config = dict(
    n_head=2,
    norm='layernorm',
    norm_place='pre',
    norm_eps=1e-05,
    positions='rope',
    init_std_up=0.0888,
    init_std_down=0.0105,
    warmup_steps=200,
    schedule='wsd',
    final_lr_fraction=0.1,
    seq_len=128,
    dataset='wikipedia_en',
)
Each number is 128 + 24 x the weight over its row's rms, rounded and kept within 0 to 255. Layers, rows and columns count from 0. Numbers have three digits each. The size before them is the row's rms in percent of the matrix's.

# up: layer 5 MLP up, 640x160, rms 0.211, rows 98-179, columns 80-159
# down: layer 5 MLP down (transposed), 640x160, rms 0.108, rows 98-178, columns 80-159
up98 099:145136112119146114158115137110171107134151125120139155116128091126090146141097114164128137144101155130165122128082125157134134154128154147156113152120159108169129179117141112158145125125111097142089144144088143115131143103142092163130075122
down98 097:122094131108117104120148155164081119145130166147156147103120131148143107092110159111115149162109124109127127153134115118144106137123197153149141074145121128139121115133179102104129149094147100128086073136117159108120117116087158146120159109
up99 098:167112136115191140159112095092152138123088133152115114130190118134130118116090149161108150165110120088145097115127151172118144144147106153124118110114125132124112118124148132109137123135106162153172139155127148101111103146130134119082140201
down99 098:098107134152095124100159115151094091122124144141188129129126115142161087131149137109156137107087107156126124119148147107152133139149137112115181145129134101108122080098106127104083126127123144186103136105138122113145114132101193179185152073
up100 092:159161133108125158123135142135160114148127179127127093128121123100103100150162093140134127111167131118113105117144078105124041157117117096156148125107122136140150191144139060144109097156112130109133132142110139124154142100161118127131169137
down100 086:122066122117160132120101128138119123127185106137070162213183132113163134106100105132129180151130151107166161101103159159139103103148148122147109116109128139092126135078081135151146136093141136117076123126131111128138104083102144124106148105
up101 086:116174119147114134150186130103129150156075117086119134165125102098122150124149145163094097171115164150097109140108096115115082127108115153136113121116147115109134118131184116129105156164102153130146113116139104082168118151125161122143146149
down101 094:141146142130147105113137164140131106138146150139149125129082120102149135147139131182118159110148129089116167135112127131183131074173127122136124139168097141123100126111141113107130100116153133112077121133139140162083165110107151199112093080
up102 105:134130174123071175116162111137150097111136149137159126126090123153138112130113135139131169168114113125121170120115099188142142117153105067116084106097115126108109125170101136127118149113114114137111141144138085099137100115100114092148130124
down102 106:112105110107120146151099158061117156087121129139134094118112155185143107159098096143137130132100128126131124162095111127147147163088094098147107180153125127159165164108129109114154144137118149094168138089097112142135135100113098147106153149
up103 104:119065108156074179119140125127113145134093145147118126124155121147134172128111098094134132143109157145106119141147118120100129098153143148147083126136112123123131159123149083159110108152077116154133128145157159102079118106125149154104127097
down103 104:117133119217147159140134165177119089130171095134135145125095122171099126114122062134124164105138136145108127102127155104160120144121081141139133128119099151132149113104101151092142148115158114150119119143137136120137134190129156146130147139
up104 100:109096105170099195106114131137118101106148141057131154125182140175120124154133105138166157144123132102153128129098133166155156116120167119105146098136119129130126135116110160143138140121159116130108158066144110118103135094102136119133131142
down104 106:129150117132131106147120118123129119127106165097101124114082129119120106165145156103099082108081173107109114131130078171085116087156132117131173143094115141131125119142139124140119174096116106099175126075148158130150122187157113104131118178
up105 092:120107119146135122136148168116120128119140150122118134151107116160188124113115098110112139118126152144130107134135105103142123151109088121111105139071143180137113098119129119152121184100112141163097127170097092165106115107156084113110074189
down105 103:135126111122114095178124113141136071127087149111108132137116096093146123131147116126153078162123122108134161152185102123132149108127130099145148124158169106124113132186129145109112164162125111130137119126121111086141157122106116125120157151
up106 097:182127156126151137093112142094132151094089066158068107116145089104125159132103127125127125103132127139101122088131141104126138141195143137101108132109107138133140146103151105160114160139112143137096132085100154079129143153077151132157142131
down106 101:141136109153097119118134140100124136130158121130082105124155134092143157137123190145114152122141123156100120133100145149153132175103122132111173161122126133072151122171088126114124134119152141107157087055132083112112123136147122130156108102
up107 097:107162149099094127166159139096128124164121144098130095120111123135116122134132120148153085117144127136118094143148122136170106137124108160159125122126125106113146154091118121149115173123112132173158088110097138128122122131094152105096131136
down107 098:187128117144149153118169151137118132169123140125159102141127103096149114130135124141137131142129113128122130138143163153112120122105129153145113112182137137102092157098091125052167104107152109123122119151141156142157136127081104140075143158
up108 097:158129169164155114140152120153131149131095150106124134106117113165123151133142113137112096130149123100125128161128117100133095148113099140158147154097151115141095149189174101145109138151158108096151104158100122182109105087138077148083146136
down108 095:129119149064086094118110126117096138178114138145128107140132134119105073111136129149122182107118114069146133139159099133106155102146158121119131123168127129092144110075108097106137086130124122124075115135141123112134109130112163168146133146
up109 100:134150106132082088122106133105169116087095096140132155120126096135151134172141156084091140165125125140138108123118119130087109123165134130098134133121107163112112160136151187100127124114130177143139104088133127126124092134127115108158119165
down109 102:160137108106161138147147147103100150106098096132117139167145119141133138106141110156126121109144084138189116109126123139137119112144089105133098110125109117152145109125141112166108119102139151071167128078122150118145123094134146126170134154
up110 102:109196170133174120122109129113138113170105109142108139136140144136128097130155120100152155102138098140129125127132118119133133129129154154122136113103065130151110107105098127110126139166143154104096126109129136150127138135140149056169133171
down110 095:132169136144123104168178156184163136117109095149176123098118092148108118114127138191110133120158127135106123116116121129097139151123155102132093085154153136090120157164135101149154137102144111090156085161110130125107109121138108133136108100
up111 105:147103086121075103135127120108124152163148110148175124133079114145121142139140151117168127119154167135130069123141147141153146140096149146079093124143101147158094087099148131135107179125190127157074135127128113118117132132145091085123175129
down111 101:093123107177124124098129114043151133127087085089155111134085120141148127150163148134119121081140108127135144124127125146118128110121115133111152137080126103140125117143152094086107143152125133114150128180145126154180127112119129076140113119
up112 104:113144119159111094150133119129148118142169128116142129127142146147106146168166107114107129093121124129139118144074067129082166149093162141154117088086113156083157164117146129120096113158144097165135121087119144127108125105157124114112153113
down112 107:126133097123130170176099139114158063149159149126119125179097126142108113126084190098111145102125144100179145165104133124143168096128086119093155135151102155125162143109152148131161163124128147134105093134164128125085119132129106130158132124
up113 102:142162137136123149126145120151101118149119170103147139130110099160113155105113097155117113157118096163120130128143146135100133119104146133103142150180100150177115128091109166117130153161146130152083109180141126120150143099105173099159105128
down113 100:145127103131172106131133117115118120134092124128075111126149146126145132152170139155091108124132124120135161078132119121102092121140131117109146104167115115109145200117147137130111078129079131096110074163112117107145164142127105123109139119
up114 099:173133138133082119135074092109148112136125111146150134151089106177137145146136090095082133153130111107124103132133141127114145175096134129083161124108120111116170133149128163107152124122105107094123142127074104142081137126143153145130117115
down114 103:097135088107150134102129116121067098132117164152153150172110103139104142127154166173087132148132131101137104123119136114118146098095139144153123104153102088103104134117127116113143132141133133109132098107142135148085140083137125105140148114
up115 100:179109131122108099124120088152116133122137133109125155125117133144145113154182114114105152128107149120101135144135156138117145109104101136138093083105118186123107123150130129138132143129083159149092141151160068159122132160120101114182083148
down115 101:106097100147069116142089136129139114113121105106096106120153162132159158130104160128121146135098127155177158138098089131138101194099130144134117125143137119132143143126126113131124120188127170106136129107128121146118117137119141132115149085
up116 100:118161116164139154108129081157161075155139162130147107128153114114127140108154097123169142161128137089159104137118135113141125155125132125106131128132172167112138142127124072119099128117084122104137169172084115167142109137099132138124132121
down116 099:147107115145143077137082102080103143096149112126131139108178079113150126125151143106127119181125086136104126104131120149095112125099124139120158150169145149122149111144128133136123130140117139107154116127129092124138169135075163108161151124
up117 101:069121158107116128149147092133135130145120149201098112127103155088105108107185145110147117111133150095093132161147133105104185165118150143150113082126115117124154144151130138115134121124112092136137119119150133142142139113130156134097127156
down117 096:126115097091102106145116156115098110145144153126121145142137144164158098110137129115131121126131147126143125186146125129127098155074117090142124125126118156110127099141119153140138159119106167097147135145181107140156071118128137123149130081
up118 096:118119165089100129139127154160091107080080115122073120119124091162121139171174132119124091122141161117126117114099154120132124115169105127112145169138109148160173114102133129180085125114176140139116153179104138087143158130144096114141149141
down118 093:144186136122155132111104142100157145120129097162155122110130163125114112115092135145119101104139123151138100104157122104149162136100114104127113072124100102135103137122111141101169108115142092142110148109113127142109192113088125167101149142
up119 104:113127132180191117098107106116120132147165131082144106132128147124143127112114108176129136149123080150166142086136133102121094139129126141101067158149121107123143156162114109126140123141112117124152127165110105147125079140131139166158117113
down119 104:124113097094137069188131125066125086116112131113126103127150134114113136153151137069100134125173172110076082141111141137110113162106176126121105091126164157133133139143090122167136119122128143143118140134133123079129175104107093130147147095
up120 096:144134109064113112139153092115114130142130116143142139127120116101101141107165106107167131134117110192137151111133119121117160131122140127178131090133071133112175129160135152127130138141116122126106121118156147170152153129091131124131133165
down120 099:168121143094154102129114143124116127088178151140135108146120137124154118145162143127119138122118151076133166161154116120149130118107164133096127151127089126118131140111161059149129090145108146104118110158121167124149133131137166121133153138
up121 102:164151116158101138168113115127115129144112150120114122116138131150142141085163125153131145108135118120111139126139130116100111103100169135105114129118087120130127082145136146131106133149079103111169109141146144143138154116125101109157111170
down121 102:154065146151133122118119155130152133086118116106138151094099188158145122151110124121123137162125140114144119121080145131120084124137081084133133123174127129117130146121125160129123115155076113143121142161109134147133104117137114108121201109
up122 094:131131090136143171109067139106079109117132121139109118132155129146112195149172130150177125146139116129134071124154122138131137159133123128103160142161101110106099152104134139125072161137176187125117140170107116084131104118137138134129094107
down122 092:124105132091128114149111082123144100113127154123134174116121136158137117154139156106068131121099121123126112107151098123136155110172111132168158138172141119105099099142075087104160126131114084149133087191149131140115095162103145125123108124
up123 095:108148134113132097135131103106115131081161101124115101122190126148153114179090075135159157140125123122162109102157121129114140115096094143132147101110121115117093111117141140144070131131149103134093145137092106141129129125141136136105085148
down123 096:122123165134114151092129094141166174099102119101095107172102158104162140141125157127116091152140134141104128155167121107134122182124160114147142123135136162155132118203078118095140148117113156176143153127118142155086118124109097103150136123
up124 095:159118139115143116096152095172105152094153142135143123118119111096130092120128106129101113069115110136107139133108132153138112146085130123137096107146090130123112129221105071172127117128132144109136135094173115108116142126175172116150125126
down124 091:129148132137078127059141117117132148110154144090108141143128138121159133099150115149143126143121103118149121090195133125094156131132082136117113152117145107097165218146122119113142138132120131108162149160147142107102165148076129073150132167
up125 105:136144136160109152096118117093113144104092131131131135129127143090130134130154158141145111135122129147140167116113147130159140132146138122124119110102171126131135134138114097159119160129074108114153096113124116122160167137118136136104138152
down125 111:116112172177115147105130119155159088145105176103127140147119111094145118120123162149166079111100125106157168127134094163155128153120154091143159153104115136131109138091141108099129137139139172143127131114142112120117135138085114147121118149
up126 098:140106074133167183129168099096104133131127101169105121139089110103125156110131140134126121126136116150128088172101139162106172119084073109116131125145148092191144132126155151117142146131145095118128080125120120155134107146123137138128113124
down126 092:114151139124112086114131143142156079117086158100143129105166156139121145134110138125122155141125157083110150110154115092167090153109152128140121123072139133113095109110089115135118107131110174141103140101128129130123213090131126138118125097
up127 098:152115163110120153104130145138144121121099158097100075131118089122188129104145165143084116114104166094095097110133095123119123109186104113096141131147166137126177145126163104120126166126099141123131109137136121134118110122121152078149125140
down127 114:120098109145156144094137106156112095108133101124099158080074155104117107117097107134160104119135106157106139097123114123100143157138122155114141176159067127113102093141153137141141140123132084131127123144140140118170138118140144082159095132
up128 099:102040142149135113106147124091088108115111133159138116130132136130158155109101151121110129093143089105139106079121117134095118114110158130107159139126122133117128128136144170153100159092125140142114133133075136113155151112116117112147089099
down128 097:118141122154176111160126106094137078134135140121123146121133129128121146155131135152110155119126135132102130177110074116097144108113141126204129120149139124113116100136125156140109108113134131110120128086140121170121062136157113144138135156
up129 095:152148150141119134118147088105120097143159090146125125120128124104100156139136140138103134132130184119081134156150167151121148106096106088144135145179131152145113089155112194142085137134112126121115140130120132108125166132147141139182148144
down129 092:141094142130107136148088135134138115111088129124115148127141133171152096102136148142163084120116114192119139118156169151143126110129141136119125111078125143132154116153147121131125148141096093128116129123128126132126105133110087115087156121
up130 098:139156147105170098128139145195127149126124115122123115124135145119129153103131078108135083122116146116107119099093112178160157140181142107160136113149113142127135127137170139144089097135114080120117100133104116150128137146124140112115099130
down130 102:149115110125144123127178103122119152137103149153128093151142151163125108184137143107130155138108134124147160097137126124162089135126147145144119143150134123118110128153113076173130068129143128140097170101117128120081103133115130240137105156
up131 093:091171114131129187097135086154175132125121100137122091110151106127092085158170126132116157140131125142154118125141169140117132136115083119158143093093131157175112133109117110137087100111090127125164123145143124126097130135153142114130108147
down131 088:131120101156134116099130161121115131122148149097095153170108122115146139074117135106115110111135110089106134152137112124111155142152139134145110156124125105187157113148128144140112153116149125083089072134162114121148159138069159162184162142
up132 101:165136151178115086147122124148094142147089109100170127159134149097096119124126123176098145130154150149142125123121184097113122149127118137110108109106142113104121165158110121166133115135174119102121103089136152165093100106119173135127083131
down132 092:054157084106106148135140150147150115109128106139116146117104132152131159117143114101123132144112132108100110108120160148110144161122102133125137151127129113133094113127150126108123120140126110124149151158100146124134140118143156116149147154
up133 109:118137084119145117135119126093158080136103106116151144115120166093178139154124160109105124167128142113095096131178138162103115099155138116184076134110146132143145131127154104109109092148126133134135098167070160105156125114134157117112124141
down133 109:094135151122132104137120120149152147199112117134139143115097148122155131111119120103139113123090147143150104144179156137137131044099135112149144135112152148166109136067126129062111101136146116117107124105123112130130153117148160105118139115
up134 100:120132182128123162121161146133156173134134135136090114103152080106134174148141106166103123104179126125126157154098140166117089142130082135132103153096115136127141141137142129119077137141105165137148104134123108134101136143149117163114147115
down134 094:170137128102146087156130171150151130099125120149135163136146155142124130127124090117146135132117119154108123115149100114113142125121107179088115100156088132105123106098107147091135131111150106102128124114086113127106182109101140122127154154
up135 105:135167120129102083134088096143143132100097110143114101097162141177175142127116107146101141138115105132134096146115110149121123085136120125101110120148144155174112124132133110183123134128153145125177093149115164117088129107150130125113061110
down135 096:114153140150125116132143172095094116162181119114160096162105086074128111111104109137105112184162126146132138135103141123144158140090140134115156118144125136109130158099137100140099148110056159129089114126108109126179117166169117130115110107
up136 096:115083180127122127116150097105159134123108124165143141152126123186133130130125136115139152156103120166144179120102179169121145114161118128118130102165108118138144124099126194097121136111109151132107127092119112153164175141113121121111151167
down136 101:135128133149112125097112054131145105094149148140118116123175119149119145120113128119088122131101147159156135127121133136134102108167128113127137140146131143098129126091129185114100119135176100124125128115136106120135095117095158126145142184
up137 088:119194124102120125143080129100122131080114161119120111089172155135194099074144103111156142154084171123171098131149155116091107148088105116138112113124121187178101133125120128123139114148132122132147139120104077136116089129129134114132123140
down137 098:119169137105123136142121111128117129137129160143101133149107107103089203155140159160131104104099138086075106140137123096174106100144157116135140169123112132150108102077116170132138142126105119146104101147170146121136118099148144158114142162
up138 098:145154101127147111163127156144132086117136054157105099127116128110133107152107124114116107103141116129129123100150096124141121100103165139136148172171127104159123209125139100118147144123128111140098127130159140128124134119123126148138101113
down138 105:135128136164104128129126088124157117188100137123135149118104099118092136154130134063120101119135136100143124133116125139119101139117152143141120156155124142098110065097128122166094104117080147099159148155085105142097111144117161161109116132
up139 113:133133114129153124111161105134115158097087086126114181129140100125144141133120092169143119091131142138108113100159121110154096119135109126115079147132140127093162110111102136107100112104189141117149137153117135127127169121108119095108114175
down139 115:117118113151161098135169080142133154084099143114142105101133153175084149112160140125127122139100140112098118070142145169131150094110142128138079095123145135140119153098176133110100159112144134131119167114143170145104148166119112138133151136
up140 092:090102158116123162147180121135116139092119134128145077092100151132147116112141120156129158161090178164148132131130143154125099061130109154132145124117133124107151134134127136147145134153169143128103150139094106136161147137107174122127151114
down140 101:159191117068131129156137125121143124100105075098139098131108123134132131126154125104115159119125118128127134156146152125127136115141131118123162162122103136134103107148135134137169125091115160134105108121112141141151150088079136104134154105
up141 098:092108173115125064108166154130114104153108107160103121149116094137098102156111106122107127130117146127104146125131160119103183118159128141146104112127125183111159125129131119125159146142102110111133139127124140108134138109148151143145094120
down141 103:134154103116153151143158097149137090184134101128104118126121169077134137110145090168127150112155127130112144134120098095093129132159172135109159155153104129099111132137117105169206135093162129130102107130117081171127137152114079145138155123
up142 100:155124110115112120165119117150107103135104142142123113101118088118174157120157132158128169108134125110115138121174134116123102122129109138127109146143134176128079078134124164180121134171135093132145148192146118114115112137141186132097130097
down142 105:124134133113092137121149179093122139127154171165127142135131134125134104116160136156133137175145079138115110148132125129149175128089111093160124139102112070128107139126182111127148106096150132121134140111153118115107134150146106144135146115
up143 104:163088145121137160111130125136169126158103169128109142125120099121115143145110124135109132141124135150125115113151153122138082132092105089129107150082158117130136147116135100099113136132105123136171136121147086088135157093056122178140156150
down143 109:092111116114124131155132172136113159087111106172134077174158136129160101134141151087095107104156106143162156168140114147160129109123184127161147110109113126129112136120130140104127116106120130123146151147131140134118089118150124144111130139
up144 104:126165170105124111127148109142141123158129154122096136123128147115134138145123122107122127112157157133085068154154123137147136150127142106115127159123115134130150110128149112103134114137166098145150144139155114138119114156125163091137115127
down144 105:114141150134132096136123133152140100107181117165138147141111103146090140145135143103101174188126105147117124137121132134141129102121119166128153081129133117124134163145109171140128121097137114141094078106081121115099129149120116145104147097
up145 098:138131144108120126111161140132124148133147133142105103126133131104099117134077069091138131132123118116164126114140163132102110081132178124126062151132090133123146174183102117115123096135121112184120168148131145137153122127123126084130151126
down145 094:166163111101126093170127132160139134115135125171120093151133138122137102127118069153117189112154167126160134129122132108097152091105116135112157166119119128127145153144126110107134148145140109106112092141133132173072140163164143097117116164
up146 097:112119164126121128147151140122138096145131132114149127183169108095129130102142138113129097108130109159188171130120118102170116096136157111136149114095146108135123141118155140115126111116085132122127139126131144160167147119131131116129108122
down146 101:103141161125118108098130108140121158146160108154079113082126116118115152123152135131163113117144181173121133137096092110149138105124100086148135180096182122135128162127149094094139078153138117129123089121130159149119112115162136130169117113
up147 106:118154160120110153122152098129145110155136115165075147147100171134128132102100101142120128126117169127119095107198181161110099111137146137098113144114111148182081155108112188139146093122113066130147106162167164110103120104125156119092091124
down147 114:091135147132148119099123115138123145198133131140108158179100136169106176126109121130115144090125147128089150123089145117096192134109112104138104182111112159104116133099121137153128145076135108101119087129126121151150102128118144087123136141
up148 097:133110186141129128128127141165139117123150103079131136111130126127152126103135097144163112157081168139181141126143099151126136122098104154151164116166111163130111108104141151117093130136122086125121119122116132118129123115132120166137107127
down148 107:112159171152145138140100154148098119149131121149127143106113148091107187123112127148128122110121133071093139127152129102138136110184188114101150154100101159125131095135092135143095119100155119139130141099163159150099126122119154112169178129
up149 102:141146114099132145153118110118137124112136163111110142147169091115139144129086130145118120085169119119154129107131102142117124156134077130139135084090154155106102077145105169140134114132121122165106130162147142141125105126142106132120094157
down149 098:101115101119111127121115126117121174139123113156162139141122124126117142116118133079114142115121127137111161140112134129180135148092153124135123160104119107143106171158163080121144122125089135112072105125098143102125151136145110128123086114
up150 102:139107125116162139165143120115153108136134131118162158128118103119112167110163128096115097123171122115142083152136160119150107110085137084103121130068152155092138097154134130152127097111102128147155131138117126120144167145156170109096149169
down150 099:166109120134141130172129124159133143123127106128161104137138147140163137160139148068101097106197155134134137109137110142122115089130107152139166136119104164078132074080131151108083144119160116126210130114153094150143176144148108075123150141
up151 101:104095087095110144150156126104095124140091172120170154110152130138131123140152143116090139098135119149129171113127141137132159137160143102099114134098181154167136091136119124148095121128131090106161093096115148137127128085094091116137103172
down151 105:093149110135158152094090123096142131129121082136122161109147133137106098145069138123089085108157147127122140112124133165147122118153158141132134153129113123133134084152107139102128090161167134112152144131119155101118154122122106126124144142
up152 101:123160102101100114156129119157123119177152112094183144132151082090089112121133144114139100126136106165142143086135126145120096112136108116108126133122144110161121140146125163120089105134137103149174130170104121127119155128098135091134116146
down152 101:122151124169167155130143140142134160157125094149149123157142142120108139100096117191056111150140132147103108101104134107113120126112132144105082119141140098173130092109128202103116139092113153141115114123146159132123137127108151168120094153
up153 104:141132148124119103115130127142069097110108127114128192137126133125110127104122110128168131140100135177130126169193120137151121117161124101160092082136128094131170127110099154118149124135140192171136131128122137131098113143123096127142142138
down153 099:114126099121099136119129140113166117114138144162123103109116072172123125081132097133124075114129144140132103119137126136189140180088098147143133143123103135098124180135124138160122135112115128112086148112156125132132137181119112108168174099
up154 096:137110101187131115117158127117106128123100109140093113161076105135089169164121131149126121128152156114111091115165158116118143120108075117116135152122128103126113128144126113145129108139103149090135148089143156107132144140167118106146129117
down154 093:110126102110124122137125209138133143167138105137115149149127172131203122146100138089112100113171107130129126128125078166122073120122110170121114144104144101141149101119125129103114165135163148119110152102160100190102137146132108145111156090
up155 103:154127117166124120117125068115114137146110169108158112168124093147127107161114109135112138158096120155141127112118103143118100104146094145135150143144115156179145129147135103154110138184104137093123117125139154162112139147106121164080113082
down155 106:151089152115180109113167134108080165134112112104036118129075138138120097136106157151158086130118119162107106130133110133127135120091146143107127105128122143141092126161146147104148120150176104121129131123165164130117141142100144169153143142
up156 102:105131113110127137133107104138109153173121167125133122186105110089130127094132139156095140158136111108161082081179091182108140148125140123148112101141082098140143118133091107177066120121133197187107125117106133146115115112154150124109124137
down156 098:136077139129139143105113134105107113124079108154157123098164119155181167176164098116094117149117092075106131077131130119110135160117130144138100107112152126150123120121162134128145144124133100132125133136119160144132169108125119152144154148
up157 091:154118150148158122150133098128169109098079156140140159106117147105109121111090168140136169115139185092162147098077147112142123118138141174132105096108135126098131119136154148109136123115157085075121086137096149166096130144146101120171130149
down157 097:114086114122137153107134095093124116089129101117131114144171112116132095155115175151143105101117090175128139142165085120100118133130090090168162090114125153149136110123134101146124133115146127130131129120133112112107092111172141159154160125
up158 105:109130120127112111148177138103106144121095138106116104141145131115176115116161088111126153130117090138170125110154130122119119166146120145179099163083157118103138087150116179152100140146113145161094111146124127055097094107100183154147137133
down158 103:110134137107142106157107145177126104150120162122120096110083172126119087091110142101171113120136145083197176119117141160112117128191125131137092089121111122132124125144123103159107129110163124123105173132111145129128110129149122151149124110
up159 105:067157135128130146105113120101127136158082136137080120095146136142110148163108112128155134159132135140107129134157113129159110135114133139132121122126134171144113110152156119122134073125126080114124108111201187083131113059108134146110116162
down159 102:142095168111067120114125103112100143157106159095127158206141134159141170127125077143187108108133179141154126095114160127142152163121072095157099118144113131111153171127147132139144134125111125117128132114147137103098137138114130070154162117
up160 090:155091185163104126159137122138112116137109116115120158166157128158156133141134129144145111157122096107136140132107098113096170162162106138172152134107120133130105105107148134130154174095132120088119158151113152107108158156115154121112137142
down160 082:124104080088140133146106154144143157101164131122091081051105117135125147122149104105130141095138167120126116121167107142137099122097129139100138101111141142108118120133103128157131106132137117179123127119173117136153141099148109114165131098
up161 103:181131099117126136099131122127116066125139156100127125132113139122109131113120105107159149121158152161169159123136159154161123135138091102116114133131089072124152146093137135168121152111131129117148077135092125127100146137114100168120157136
down161 096:102130128110158102160147149104111088112155131151085126160135165115132123116109133108130167147145084090147095124082114117149144119127120103120100154123076180142115115098116120133104146131177120159141113148158099143110108119109124139119155113
up162 097:137123116171169158104107113123134133133142117105117136124111125095116108180131140114128112149140132132095160088149121137124143160132162112095133161102139126130097125108112152100099127130086139088088150139100164160143130111128091155106141137
down162 100:154122167089107162102124132132176125144091093155124138116140147123132166138139119145117108153170165160108145108134115181119083135102152154165114106078150126154124116116127136094121187126095119130151128095130141152159130091111135128115129133
up163 100:108139148122111142137126106091105125118118091169120132162118134098121122118136147145172167144109113132154100159150158172113135106153057079098111108151104121114134107153136129132144138085131148166106135131130105124126130136136140161086134108
down163 098:150091120142133146148128146165107111114173146136112134101133123059069136080132153118149182137108114112154140128163141139139137141101109091133105086128151062112080121141105165099130157151130127136146126135137133129139167093111141162174159117
up164 095:109078186175130139138123116099107100111154139111118153142144145092142107135143150135143079109126151109096137151111139130113145143146109138184099149117116168091154106144130108105125129151184149123132085116160154117116122135135142136139126127
down164 095:164148148116116133094116141113144165110129118135094164144124160132098130099139120141128137145148144160122137119110128101131155132107132150121077123112133148130146117143094136150123171109076164130114073152135083142140140151102123123112127144
up165 102:134139125078119174131077133135143074156122125123133153121142066108148114117112153152131054130113131117098119108136138137082143126138151120136162108074087140123140177088147146149130111137152134158120133166133135156159123125110107164074139123
down165 104:121144125129124086144112111149120129139127135115116137166136158169139149125128112142134172139134120153115133128156138158098148064095143133071068161132175111109106118160078108141109117090149134169121147177124137133111153174120136163135160097
up166 106:152142109111112136141122079116104126108101138154111153050117114156105143128124127137113050117083113120117122100099158130121147121148145140120147138103159119143179150151140158114107100154131160134147144102122178143162136091122140128133114115
down166 107:125158130183154103097112132135103118153128112116114099183151117119099134077117091122119137150124154118134155114148169137153085126145136113122140091166106164144116156086107172148152151149159108187121152112151144137129140126105114089112087139
up167 110:143110125112169143123139119112090109123117170116111140097115094144133206137113110130121101146197119135084129142109102110099149129127147118136160134136123160163134132140092129115119117153098106138157187117168103135157094120161137127143137162
down167 105:128122121114145112153129128116156129114152140124128138086092128062144097110122126134100123130133107062138159153099096088124132132109163138112122120150140149106159169114124146128115087125124107101191141104142107102119172138144112107078149170
up168 101:123093124105096129079094152124140122108083124094159135146134116097131148150173125104122173159096138143105149128146086130089126125171117153109086137145129112089127110135102142149157119143160119139123152177119080125109096126107116147159125159
down168 101:121140100155164110162154204118115145121116090141108131121119133172178133160135106112142146128140093146096120154137147104155124125089113076114140136119142136161141131146129121134156120147188136121164082129172135119110110115117145128148105088
up169 106:144126130115125130147131142129128104120112103160117122135105101079122114135151094138109103116142129081140106155113181180154124133118112151154103107109158127178133140133114118125125119129126123107162130119137125141118089101124095116142147122
down169 096:169172117121140130101130152145136143104119171135093081125136155126161062116138113156102109149143145109108126102149128147135152113138161130109106145141109117117135149133087127120137162088132104120107152114092119120076127165152150145147154128
up170 096:136186128175172128141124153152095162162123139099132162090113136126091108115122128128138164138133081121120143112145109134155119108140165136146098118130127143150165135113114128145101106091126140126110150115167154103092125128087116162089108143
down170 097:144135110116149147093149135145115146121179064129118117138127159158134134145115126137118105171125116126159108113135151101122175113089151165116145101130106106200098146148141122124153122104151093128113135131118173097109142130144139124120126136
up171 095:137174109166109146173157146120087101117149144178137144175137125092121131149115134112109101109124122115113145133125096137157134133126111116142157109094100155113133121143134089092097167122107133117105149103100126132118075163101128134132150125
down171 097:124120179110111135122103139104110151167127117151145124124136140181147168107128150140110102113122141110127109114100128175086103115131138114140141146135112106052127175133165099154130124129130117144167126114137098148151154105128124166136189124
up172 090:132143110141119131156151097186159124111106136106121101124116117104073091128101130154145150093095180142121113129109109138175142119090156108121133160156115119136042091129141165091132121104126119105146120105123151102103143115117102121149144141
down172 099:082118143116107100101145147128085152123125138120153139088093133166143127148159097092127128170126102129146121150143094103134155098144123154141163100163113143103167131113120107099119073109107126096169111167130133158163129121128118145122130095
up173 097:169147142127104145137106086126146135128149124129173134118142123125075137104148097142121178101155115139141138122118107105115124104090141103127088125133099104210141133106109112074166108128129141165128165133116142118122092105112181153156143143
down173 094:146155122120122129102137137135131100126104122135124124074114152136094122114141134100126123112124135131163092118163153138089138175137162232120147120137135110161105113139123172143146128126138147113129093105116131112107151166117141162086104128
up174 100:116140127124143090108137120137134152177049122129163096145093103131084106118127135119136142094093168104124101127156134132122144110165139101105114168113146106147141113145122119130161113136130098160150137144068151146118138088141160094131152115
down174 095:130107124137125130147121134101098123076145130155092155099151164124139162080138152114110106176106101149118139147112133178163088139094128117151134115101102147161077135136099138121109119136149140137156149165186142094131117144079122107086113179
up175 098:143144136095134085097096114171125150116137144110161139130121090142130173139139089065141137130121157144126095128128100097119107169104150098150131129110153147125105099151155109146140125129130146122124155168088136177150158151132123132124136094
down175 092:099152146084116174200119131115164086091129126099141131081107110112093128091102111103148140132122137147111135110132135159103137162090134084095149103128138105087090128140146081129129118135099107126159144139132145147151128158078151140139125151
up176 099:174184137120136100126127080116132131114097111143134149146112112135114084121144096152094122114117132077131154097117163123108119144112112096100134098145122120116126100105086062099123094104138113159125158090154133124129112148130081152145117133
down176 101:127128148101130101137122119136145121105148115101103103119105157191134139134127118152138082124143097122088173150132130125148113121108146152171163131149127105118087152170103110116084090185120128197138134157084130152118124116088143167159070123
up177 096:080146119088157131108111104116133138126131138084133145156130143132114156190086123128113117131149145138138133088159148127118139156180100140110101060167126098104108189158130136146095170158150115146140170142104132131112131122138142115115117134
down177 091:120134159185085105128112155143157085133112101132180133097107089131149107112110124121124127117124134120141148163155124105143126139092131132135127138136086140166141137120144119136120105156111162133158140176120115120104128072114124149118148105
up178 096:164112125133144082133160113178094105109141140120123140112152106133122090172123199131113103137100127141162153116137086145100127109152114172106147126146123129111089115102137062174132155193161127137162077103125150116089116158178167147125116151
down178 091:089123141172133121172142103104129177126132149130154116134103181110143087086133094139131057111130138149124120126150134116093134125129135107130114096072172142119109131152118094131140158127084166111094126166130116161102149143122130111099118090
up179 107:119129142166155123120156118131162154146121103133109092158118138141073116111131120125127130077164129127104129102158093140122134149116107132118118134107106120126145130087105141154103161130099126125131139092086114168173099107130157124105133151